config.yaml
n_layer: 13
bias: "none"
extras: ["local attention windows", "shifted keys", "gated attention", "capped logits"]
optimizer: "cautious_adamw"
dataset: "wikipedia_en"
Each number is 128 + 24 x the weight over its row's rms, rounded and kept within 0 to 255. Layers, rows and columns count from 0. Numbers have three digits each. The size before them is the row's rms in percent of the matrix's.

# layer 4 attention key, 96x96, rms 0.0647, rows 0-95, columns 0-95
110:107169092163135129116165102133135110141121093126167137170151148092124123093145124102130098166128178109175141142149138120130131081140082120126143123141091135160123127180159116102123154143132139103122137152155121103116148147116110133141090136117135111125208125099110153118140133093126117164
134:100148088154072147162173104151121081125130088100167119161164148090120151104174109121124105152108187150151132140144171128111151081147093126144157158158119109145150114139127122102123123141113151113108129167144118124139135134110127148123105139124148120133172137109123174113121134116145111152
125:164087156110176113117104159107135143138132156136084120101105114183113110154098146131143147089124067124108120121111095118138114163134174115139098073072137123114134137131144144132135118128134090150149105093114129145127123111139145110114151083126111148128098114173125108144138139153097161107
090:190115125118141119133132174133144160120145144144110108137108102179107124170082121132141123126121090117104116141125122094122123156149157148126076063085129108127135138124143114141125101138140102164153120121118104131133126120142109136120164100134116161123067128191121113170083141130117142104
153:136087151103183105097077150105115166151135163142063127083110123172128105159108129139122139100127068142104120123120111152151113154112149122140107117077123160110113144117141163127149135111136099112137115105120127170122117118136131106097144105130106127103090128131128097139156126132086141090
175:125114163107154142085099150102149138119131174137091155098140111197138120173105132149130136136140080097115117095090104147138154117119160126134089114084134133116144149119114159124133131099147106160148108105123134117126138095164129100096143102104121137135100111128162107156123138137073160092
102:145134072076141122149093155125098160127121110119112134131089187094129108152153119107129106141150111114142124136123131110117105168130148121102181118153128076113154108103112100165129121181134099088147156134101116123107094109114118155107117146134088120121128157096145126128075099127154134120
100:155148153156121152180133119147180122098135155109139115117121110107097173141132139146120119137131115091146110155126131168135094164106144081129105106138149145107080137163151120127060126097124160123105130103116147088165172107114146121175172115128141109122131149161126107133109150132117149140
109:174157091163108162152178124160161145140119081117136092179145144116128144107123134113106078182101163127154132128146141124107118146157103155168152133143089125121122150117126100096120121144125150092098147145152117136147128110130110143119083130130128144132169129085104154113121121117166108155
093:155113142087157153139123142112143167113146179135113108105123145145124130164099119148144138120079096153086093109130145139161133156140171126134091104094138119095160157082154142136171099119131129143133123108100121166124127115124110119096154094141118156131067152159156113160148129152133150101
083:105179099128111112142169125160116095107124100125142136160159160079129123103152129088121132136161148118158148164134155135118125125135119131123188158193139104168128112133122136130130152136106150157118150141109116101135105163130140137170108148125135127142185148091107164115082099146144106142
141:112165100147097145148165117162144093112129091122155127159145115078144134098159115116112109153130198137156128138147161112115142092140098130101165176194154107153119112145120106145097124138094139110131151153120121088146125131112127154160118161147134117135148132111115154086113106128157119141
080:172146142127141146112146140130152170113153144145105133144106121160114118157089119148134130127110092091103102144105118130132136170111176134145068066086140100103141146138133135159142120134150083144129096105118094162141130131156128109114151075119115149132096145163128147183150115136115154131
086:144141119152112165151149140140168117162122145125176108136107135091102131081123137152137140144105123164132132142129159124143158124174163102153158106129151148156148115145076165173103114120123139153129157156120120166172142097135167131156156077123108163135120111160100136128116124177132136125
095:067143134126095138158107097162111145098122095112136114147137126125142103146121106144128096148126147162126064144122118106097131173129113115161101103149106129133132181120120118111122158061144131091130142119133142150101135155141139176141122138110155123086162130112115121123076099097090133110
093:111147106147123093128107112159122162087128153132133139168126097132137124087152099136110114073126150134125157086118115134135140146109100146105122145130144152111134164123106118097086166158110038104126130093145134137145130148159162141119118097165165151139126128161148134103118096138104105159
097:110087087145110123143148153103167094128124091172109154121135114112104174115103080140072103150102104106128136131152158113113127161144155119149177101112147196125135101154131141134145109121110151138132141123133102163134102143113113123102137128126113144102128143157096167124154175156138150136
102:110133121142144136107135157114141117107106154128133183150170129171150150127123131093135135129115115126117118140168135137125189138105107186120139121127120122150123103068168117126208103126127122131081110134149117184125119133105068120134126119142106133116123128110120154181126099127146123109
089:112129130161134124157125084116121127176132109109147129104113128170114095082133154159115102152086134129088137125148114148117163110115101112110084090122123143131171137125089154139115097143128134109155151139157118145145146148110146114108115147139138121066142109149080149144186143093097107090
104:178099094155118149125146133101125130113095113099126133146107133131114128126142126148149124106106145125138113130183101125124081136147122165094112155110140121067125132093126078128118107193106153108129131099133179123124112118109128113115091145138146102137070085101112123127136171141145169142
080:138138121122146155094136108123137162075079115115113134112150116109163116159094151140144090156082125130123106105178142098087129132098130147085131126083130156102148144148116141102132121116092099127121111128132148134167191090140094105115103164159141158157124126114170142112143120114111114124
098:095158070081145131162116101146100169103099125117086127137116132150108107165133123117132113121111147117105103153141114150106131158115129154109128127136105119064142121122138071123138148151128119096135148124118158140070092153155148105097100173148134137107158172121132132122143103118097159133
095:156118122126117115122135182090112112138153142132125165115158108134126135120134152121121114132150139175171153156118120118095123117181128111148121127124135113181104156158074167090098114125121123151141145070103153155128120112159087168134121101121127107134118143097151155126090088088093114135
106:102126139115116112105112137112151135160128135126168156133146160125139140142127099154134129110147113142173135134134093116122111123135118099157125161132092135157130117147116190112112180069177173160086134120112145148111172129169134126150138093082130151146126081106177112140137137148101122140
096:115119153128103132097126133114147097145108122137139097139136159131120114144148099139100165091114131164155101100121100077146123139147154118184154158130116127168141112104133143140100117096127099179126128079129186155128146136151145124096100090127145136129139091129088119074111151163149102143
091:143152134157152113151130129152140179126144115107130109136117176127139101123131122142118167149115107126120102137160140134078146128120127145129137094110104172120146138108122159122197148105145121131122104140132132109125083118096193111120114113124164082140134156096099126155125179190135115165
090:080136156133112111111128099099109163106164056121129126089115162124101105128107115148121104130087152096139116164142108126158148078116125105123120154133135137130143061123149116149118134176129116124151114132135133100132098157160099140131116090116125095124101093098137137082164100126133121102
087:159149131128177154091145106146151172070118103108133113160136143099112148124102101122115125155114121125134083159145122095152098185094169104154136106137140115122138144134164104170151147128120125173111136136142089133140169122121129132157116137118138194158120141147127151134151113126135157160
111:120137126136101092132098165149111145131189139149151132110121144114103127093148117140152134107165135142136156104115143107142136115141152125100174151166149116161129148114098115142096142106099101131154186126099093134136091189143139133144130134161133105078093118184115117129146091117115153108
097:090131161127175177119120127163120117126106132164130136128093133162136127145141114145074148139159119134134149127094132141145164118105143106115104180139107161101165106162126106128121128094149116121119136188148148168123152102132136133115129151076119117149154135113131136174191131089111145148
103:109122138111147102118146138106103111090174094132112135139133132093157113115117132127128115072139151144118133160172137175083132131131145113142131151129115135140111120124115160151152141179145123108129134131097112145119141176123156135113076144109153086155114158091165136119162103073168157094
096:125163138117134137158154143119125119095096066183097136151115121109184142158118138111167117124093121113096111139113115167095114129115145129162094109143167079132137128150147129130158121148131172145114131137112185115144118113159119091151163104125156145133134173130126129132107146114126087162
073:109151118117134130113116161109090148102159170125157136136119073167127102119134108127097141117135114157128133113144084140140133141139169109099117147109174096138112169116156160136122133090133129102149135082102116104135097116157174108169109171112111135156131127150117160175136173093153135118
100:115108098124109178139139106178121124157139137099141137135131115128120121188144106151117098155124142108111139131133124146107148125108097136192188133145121116113169099152123147110135128153075168124140147142126166128101147115099147118120146079118157125094140145104140163102143139132081119176
081:165134154143124121122114102138110136126134176113124153144124136144167102143120128127117142132132113182135126155142081098094131196105167143125101115062161127150088153106144123134126132121099135123107088135125111088134165149126115111134173098132130131153123124122142097136132122049121156101
074:141140128130130120127104151125152164106091132111125173163126109150107098126105147117076124117131116105152130136147095163134152137088138119146093119112113167160093126140131122152098118154073079078104063147140133137102119130138144125141170120148075145119126146140129112147078116090109129116
132:100158102129111115146134122128116091115155085139135120132121141109149170073167115143124126170141165099141148115112179129123108099140106142088158167160119114133148106119134113123158150125161128169158166125128086078140130142122122132114059152136146114133150126125108143109117127179167114127
117:132099143152130112126108130168165173157124180127115173107147135155145078186113157117147113123124109126116120151163094126117137152115135120129125102068159140112117158147123117124114146129122105109091122125118164168112153098121123131147179106107115120128108137106129133146086143087090180134
088:081124136126141155138121141132139150140131172118140166092152134153170108163101169127154103105158126186133127116168107097107127153135138094100120125120127106105109114101112144121156147110197087130112156130150161157145128090125108122120124098101140135177112120150159114133099117157109164144
102:117171093115134102133123130103113141105144118167129127142094130093105152145173108144101132172149128169087112110129112113147113115127177144110166113176138094164084140112149058135141132089149146101112135144125142118125118059123128121139126141146142110130137157153106112121097155120127114096
076:111082127121111110134139118168162131114112138103108141173140157119129115107125120131206162156129134127105178165136101144169127100138131166188131141135125143132103121139157098183111094149114110079107140161133140158137147139132114154116109119139149121107149156101132141142174143130140107152
080:173172130138082129123145126161140132123115172084138143113095134161132126161124100141097160161146134143129109148141122109095142155152127153137120112095156140132125112116133139124117182133068159104097118118107096120106144150105159127158141115114136163125136188155082134138182119094132149127
102:128112162129181092106136156111114131131092117131146101133102138121112137092112152119085141114134099151110104143149136100116128135141197109079121107085168140159102154140133116135137158100144090085139090129146096095156100145164133107150134149144127142132126117151109073143112098108116138102
118:110143097136121138144144108118132096143141092154112118126144132119147156092169128126121120162144172085158136100084162139129127102155091138121148147185129111091160079130130162107128117153145139178139178126119090121127123153110149129101082143119154124142122146105135163086131132172151110139
073:178097171111167112091109122122110150101134162107131117140130095110120134123127151126144163077125097162100143126124102131146097145100153156126115154063126177146119171137157080117154092116148141084140102119147145113120135136156102171136162131132102132114098082134144140148122119130125133125
126:087183115124085132159152141123114088106134112139141111116112150085156161107163103174147120166155166101142118129117165124107118128166136141112152128153114072153154115128126134117107123115126151160121145129102126109108111150107150126146105108146161135143171139153087103093162140166170131140
112:125126142124119118145105135163137146141166158123135183119138145165160103163133157122134128136134127154095126132148054118118159113153121134121109082093100114117104115099125130157116163131105140104112118111134190177103147101112164112146122130098149099125115158133140161157116104113093180110
083:110136143112156162115117104086140107141132147127137116121108121158084151140122110132090121148158131135107109082093117134170089097103142142135125168156123131106124084117106154107174124122180124102137133128146115096164111129166136132120080134153096110119155106096150128169151137128109093068
091:140139141078125104125112116167146102135121108107093139118112180112119154107139078151129108111123106098112145138156089108173129101126115119141147140116134120170138101093167110166076130131094154111158148171095178136136097108104126119142128129094167090142118084124138153117135124123104126148
134:180135163130112167133144114156167146131096131107162149164136143113131123149134125103120076097065137123175143151153104122108138128107094109144131109133148146135095143140142129150115122123109172121096114164154140154132144115105134122143166136117092140122179112094172137103129104081106147162
087:144168134137118139136148118106142134116106141140150156156118136127164130090162143111135120112072132159141129159147108128135137145163133083130120135114155178128088162114137092154106146168113151161132134138156198149152113105136109175160096141113112139138128161123159173158109106083125109133
102:139147139137142141143114146122113128096066114158129149137102139115056114112103112099136137119145125108162133126122104162127153119099126180124139170121131185172110118090164143126128047143083132125102079127153155133156112129131136147123121128147123134101159116097128115121137108147136104132
092:108095089102142083107164122085103114111141128131155127108124152132149161115130137117142132107161115123147129117113114131106131091151141124146144138124147166133087095158114147107134110088177178150170140095117121161132087161164119148161145134128155144106122087152094109112113152114069103123
097:163103143112166139140100139094137118129164121136075134102154100148142175102173103134151122101146139114110136113105137137129119109109106151120160167122112166131133093095128138136162128135126133152197112127112115124104179161139135124086143130137117097134074136118168112175118115160143129097
089:146105134159117117143156100136162140142081148091149153131138142114109114168150126106117141145104165212135107150146104139135164116123117102132118073122105126145113132137108093135105114141087176118080090123134148163128151133088176138125130125117100109115164143086130121149126109111115127114
108:114115136129157125123130132072117104122121149155091081078117092151129165104136114141129160107169126113117117112067126192128152120129144127137136176147116143089150100106114157098159130136163125147155108119119106097141108157148148128105103097151149139138092129145140118132145161174127097115
105:142132135112107082131087157138110112105096122149132112095142086087132160107148098125150163146142132119095173138129146149121127109099171170127173121094162114137111097131105148115158094119130102165154110124127057120104162133132138146131156115157145120109128147162103126124122130124141081091
115:167124165110115131106165143164140148112102087121139145169103150106120124111099121096137092099096113119171152123130135142130102127122107133085125129142156163120112135094206124135091095141137125123124118150133147144128117099110123145115162141095107149145183106142168129106150087111123130181
099:091129114154127090087194128145126137144081125116115143140109182117118095113092142132132106106117145114169163150165118121110158145112128132116134112129139136137139155153151103108083102149085112122100125143138169157173106099090102173166145135115152132146167118122128132115132136116103091152
097:192091120096114103127119120151137148095101127154143114116114111142155147128163101101133151098116164117110159123152150142118074124105096123119101127130106137088119088125141149121135114104103104132166101136107095153123108153122169124116144123121076142122127142163188124157097108115184145114
138:095111122134155114136093126091100103118161125131089108067136101134125148113157113146135175168154120133074122111104162118170109120117152138116127157126113099117162097105114130138148132155130123126154135107122127089098115158154176125074108124132143101126083127145131115155134145168155140081
123:111126108151104120130125122105118097082072124145104107122113134135083166081111124118085170157111118145117163123062118142158150139125152151132135137111150140164155101120134155135149108137087138111124127116128099085100086149140149107109103107162127120111098157158129111137104089159157122098
086:136141145086110104125160138092157092098104156111129132120109114105159096112110190158149151112132133129164134127103116118160136126124156150144151124154179136119140110116154160155118144186119137136151129137116117162092089136136121166169089167115114126109135110139087122104175152088121128114
092:127148132122124095137135141121131129082045136113143133133124122121114126093136104121136106130098127133137165107123116107127166145133131177111164120137188164158132155127135114142151086166098113095102116131166120133158086102124116148153128169100102127134199129116141121107104129091129118098
096:137082144178153113099100142129148168147119130088123139163104127137159130098126149102088146140103109155147128119134127121114128104108117085124162124134114151125080156141137088108131174110140097084158111131138123118121153151127155130181143147159147143123126137135122152129039142108144148129
064:139106096127127130124150097128121145142130115156120133115143131157052081135143102172164146109101127142083125135092162107135097166137111112120127139105180151129142154132150140146134113169161160171129124118119109070153111097114105109136106116132120106122123160121139071105119127123083112140
068:095146150107130120104179075136099155151138093122122165097137125149089116141128170106133131133134156129137163133123138122170146111126116121070105141135153133152140167120120133131146133116167128193124147162137057141132120116096117131130117175083107091119126141139146127129154110120105119090
104:191091138178148152134116174148172142134112152102118071182147112114127134108107130116099114121087096105108098129150108118122112154098121147120119103123119145077088129117143089160120133126114129091122104096148183106168123127123126130135153091137144149118140090120143131143140149142124139133
145:077143123069130098133147133127057107107144113158120114072135137108116129161141125159155152126176156115105173150093150124136155099145142129155128133162150134161162131162106155112113099132152143148139151136087090146135129142130128137125103143143117138086131129117107084114142124126108107087
087:117124150119125181088129103161158136121118155125170159134110123136103130137120113179114096116134117123128058217142125093114116143153099127141144122106145096143123135151120122134132173129078122104107115130136146153153114133108077101136144099088117118138155141115115148136167131098131141131
105:139096109160120134079103141129117139131173144108077112152116123156145102113116165126076109117096104160100082140121137114147087127142099068134120111100108165074108144095113138107130134098135113122147128131147107107116117128135145127106146109145104144122154158118128155118159179150137174153
099:198111148110108152082134127139151123143150126132116112155123106149173130096103125158116124137142092131147085125072103154143123111095097084151145118141115192070118143128145106125112161124091118132118119144125142108112117120116134129148162114154113177123112102099151162143090129138136147127
072:109138099105118169108105110175143094114137149142146106126121129124114129132124094093152099115138128117115100088130139193119130119105110103061140124091099087097137115114104104131130131166145122128128114129113126134127112135126086134114134140103117177110112147131134214165175126132152110139
097:146110136165146137112101123117158178111117116122104138170101127130078123107118120125083098129066095161105113146130125106111117134119152071130113115116169147092082167115149123131132139098138123101131084111173142133157147123152138124176139116164094134104162126132149124134102147097137124150
108:149129141153158146110109157146154179124099126130127103176123145126091118090080121108084112119070094149113122111131134120140128116124142065124122105125147179111075157124152063142133146142127134113123089123179135113127130092150107103136140140168128144147133113114130122123113125103153120149
081:110123117123095122118125104124107105133154121123113195090157105154151157146153170146136143147150151133170092122111144168090115093152110150109154149127097102100125113089117177111129141140150110147090131143107110143076117145113101120093126134120156086159112132135083153140118145144165157135
063:131164149106158118138127173126143138126122132124114122149117080130128129088101135144167139128149124098116148124105089136152120109105159108149113123136153141182154133176115096147113076144121139078112143149116136125152130142149145158172105170138116149089079103136155148151120111141104070096
129:150109166168146136142117138108177154121121125115104116171119124121119128123096137102123093097070090142115124139109083134121151120106145085153128146107104164096092118109172096187127146113135101090108102104181142103145137103130125101155154141155129154125133092100143153127143139119123139146
088:124079124114176083109083131093092121100170116140111155101137140159149154127109134146136180094115096138094089124098164115142118158121132096152132109118105091099126093095120166106121100132148157129166131128130123129179143099138119139105118117142131147132163118138142126071134131132100141145
093:096104120084062107129110109110125154128126127175129144101116121135118166091098105132154115102132139102132129099109156206098138108104161130085126141138149121145129126116129125140166125170142095131122131141114110113098126127119098136143112163101177093148120125136067100133121131149146162145
089:141173111160130163147165126149169148171092142128153126164172147094127099118151120121113081129121104159125147162136068118128129134144157121120112120133128178147129149116136103164121165137112121136061114125148135131103141113168145120136126157115115116160113123087140115176116081123147116135
092:067133125152124133135111143145119130143109147129139118089141147109111133156110135073139148131147130124093147178183145118077130124185125125119122132162159113171140144161115101133133131131106114109135153151122123113096129108127137138113165159065161099102157163114121092135125159086145110155
088:127112126141103130097104116153121131119143154078152117122125095158109168173144129126119143140132135097121083127133163124121090124144101116127157134106147115073102166143154134088140127111123131095172124131094147132157078140132145109086162081108121137082150163119132150105093162130164145101
095:138156078104119111152133146170117094088149130161140107108145107110147119127177073135160111116173184074149101105123118141117119124108102133108133167115087120128135140139123115092121153141139139143151156091092161140131101139136141115097120126149114143122092139147171164137117102154152150141
093:119168147155106122138158157138183120148084103126131113115161154105139134154110142078121107111128118132161162144182105114098141135125138119110107140157128122182096143152135091183122130107121080117116114142166127112101095147139114116149134188099134073124133120133144107144132147124132101133
086:133141172159126152132172116101089096171156120131095115141148147128177119152098139108127150169124114132095189092117119109128139159173128130105138114110169134120115129101136153149090147117152113126144125178134109118113152135073169093102145155103102125142134126105107105124121138111117098099
082:109128128141137094129155151114149155106110113143097187116136154118124098120112125136112109106077129161152154107153119126119144087109164149088085149096129149148147138149130130128133123127146144099105115125160068116076127110108136165115084161092119097136126103151168115133169128121083125097
076:097158157188127179136187140134183110139084108083125122160116127111134128141118136133117105112112121138133147187146084117119133117137143126132107141151123165135098140158155105184133140093095142124094100143167112101083103123161147115145141132098123152141140125105146133143128149129133131115
085:182151120170165150152143153160131123133094148101123085141146158090136124129133120082130116134116105126128130178128114124122074153143114151116134139122094167143107146166126096131091158121097137160154126124148150118137184119139150127165121096150114111119121129132180149168130097101152097145
095:175087106140174088133129185110124131142133138160104114143134122100115113091115086144138153091155120138118110126108097116156130112111139091150114116141091142116146120164101110128109072135166123150129167118090175111139134118165126177157143121153130167141117107165131131109132085138128128150
099:107111098122137102153155139146087112107151153164096126094129113114144107125146077166170147138151142111112129108098128138127151136123152151127146114118092074126180101146106170094110100139143137169146162104076154133109162118103140131080105103149132134114118122149162113095149123135100112138
088:106102110098071130101082121120088180121121136131132140128135106146121105125142134112147135118120141121120163124139150151106147115127125123138163134135176106115179149122096133110149110142092141134137141099119080155125129169079113167119134129118106134088142183127083106128102187095126096128
073:114146133114099134132110129112111130094126136120102091115136153136101110165127138109140150135133154111115111127172181157123158163114146186120132125181171101173166145101082140129151128117139129115179160116127116108111126144100087128125145151114128104112135157157074104140102168103138161138
091:107109129109116056121109102138086159103186136097157123100113113145123125132132119131120167135114174127108119145122131106103147142163111144113139113129161058124162114136136159095134134090117147139190167139097096142132120136113138105124118112124127105129155156169148086111130160118122149129
081:159168143155127176128149094169174138156092149132146101172109151104162130131146108113116082147115151120165144134161072137127098119093125150136109129128103159171118133136165100155097160135118104126067140115156120138094120126127114121149149125126123135140124098120140148170121086127143126129
101:087104096072082109106105114114081133089159124155091123100128137142110103127111091162130135137131173132087120152117143148124172142137123140142143118119151073107146112134086176085139099123129160160133122121121086131106151115114133124096098126129133127158129142165104124116162140112089129129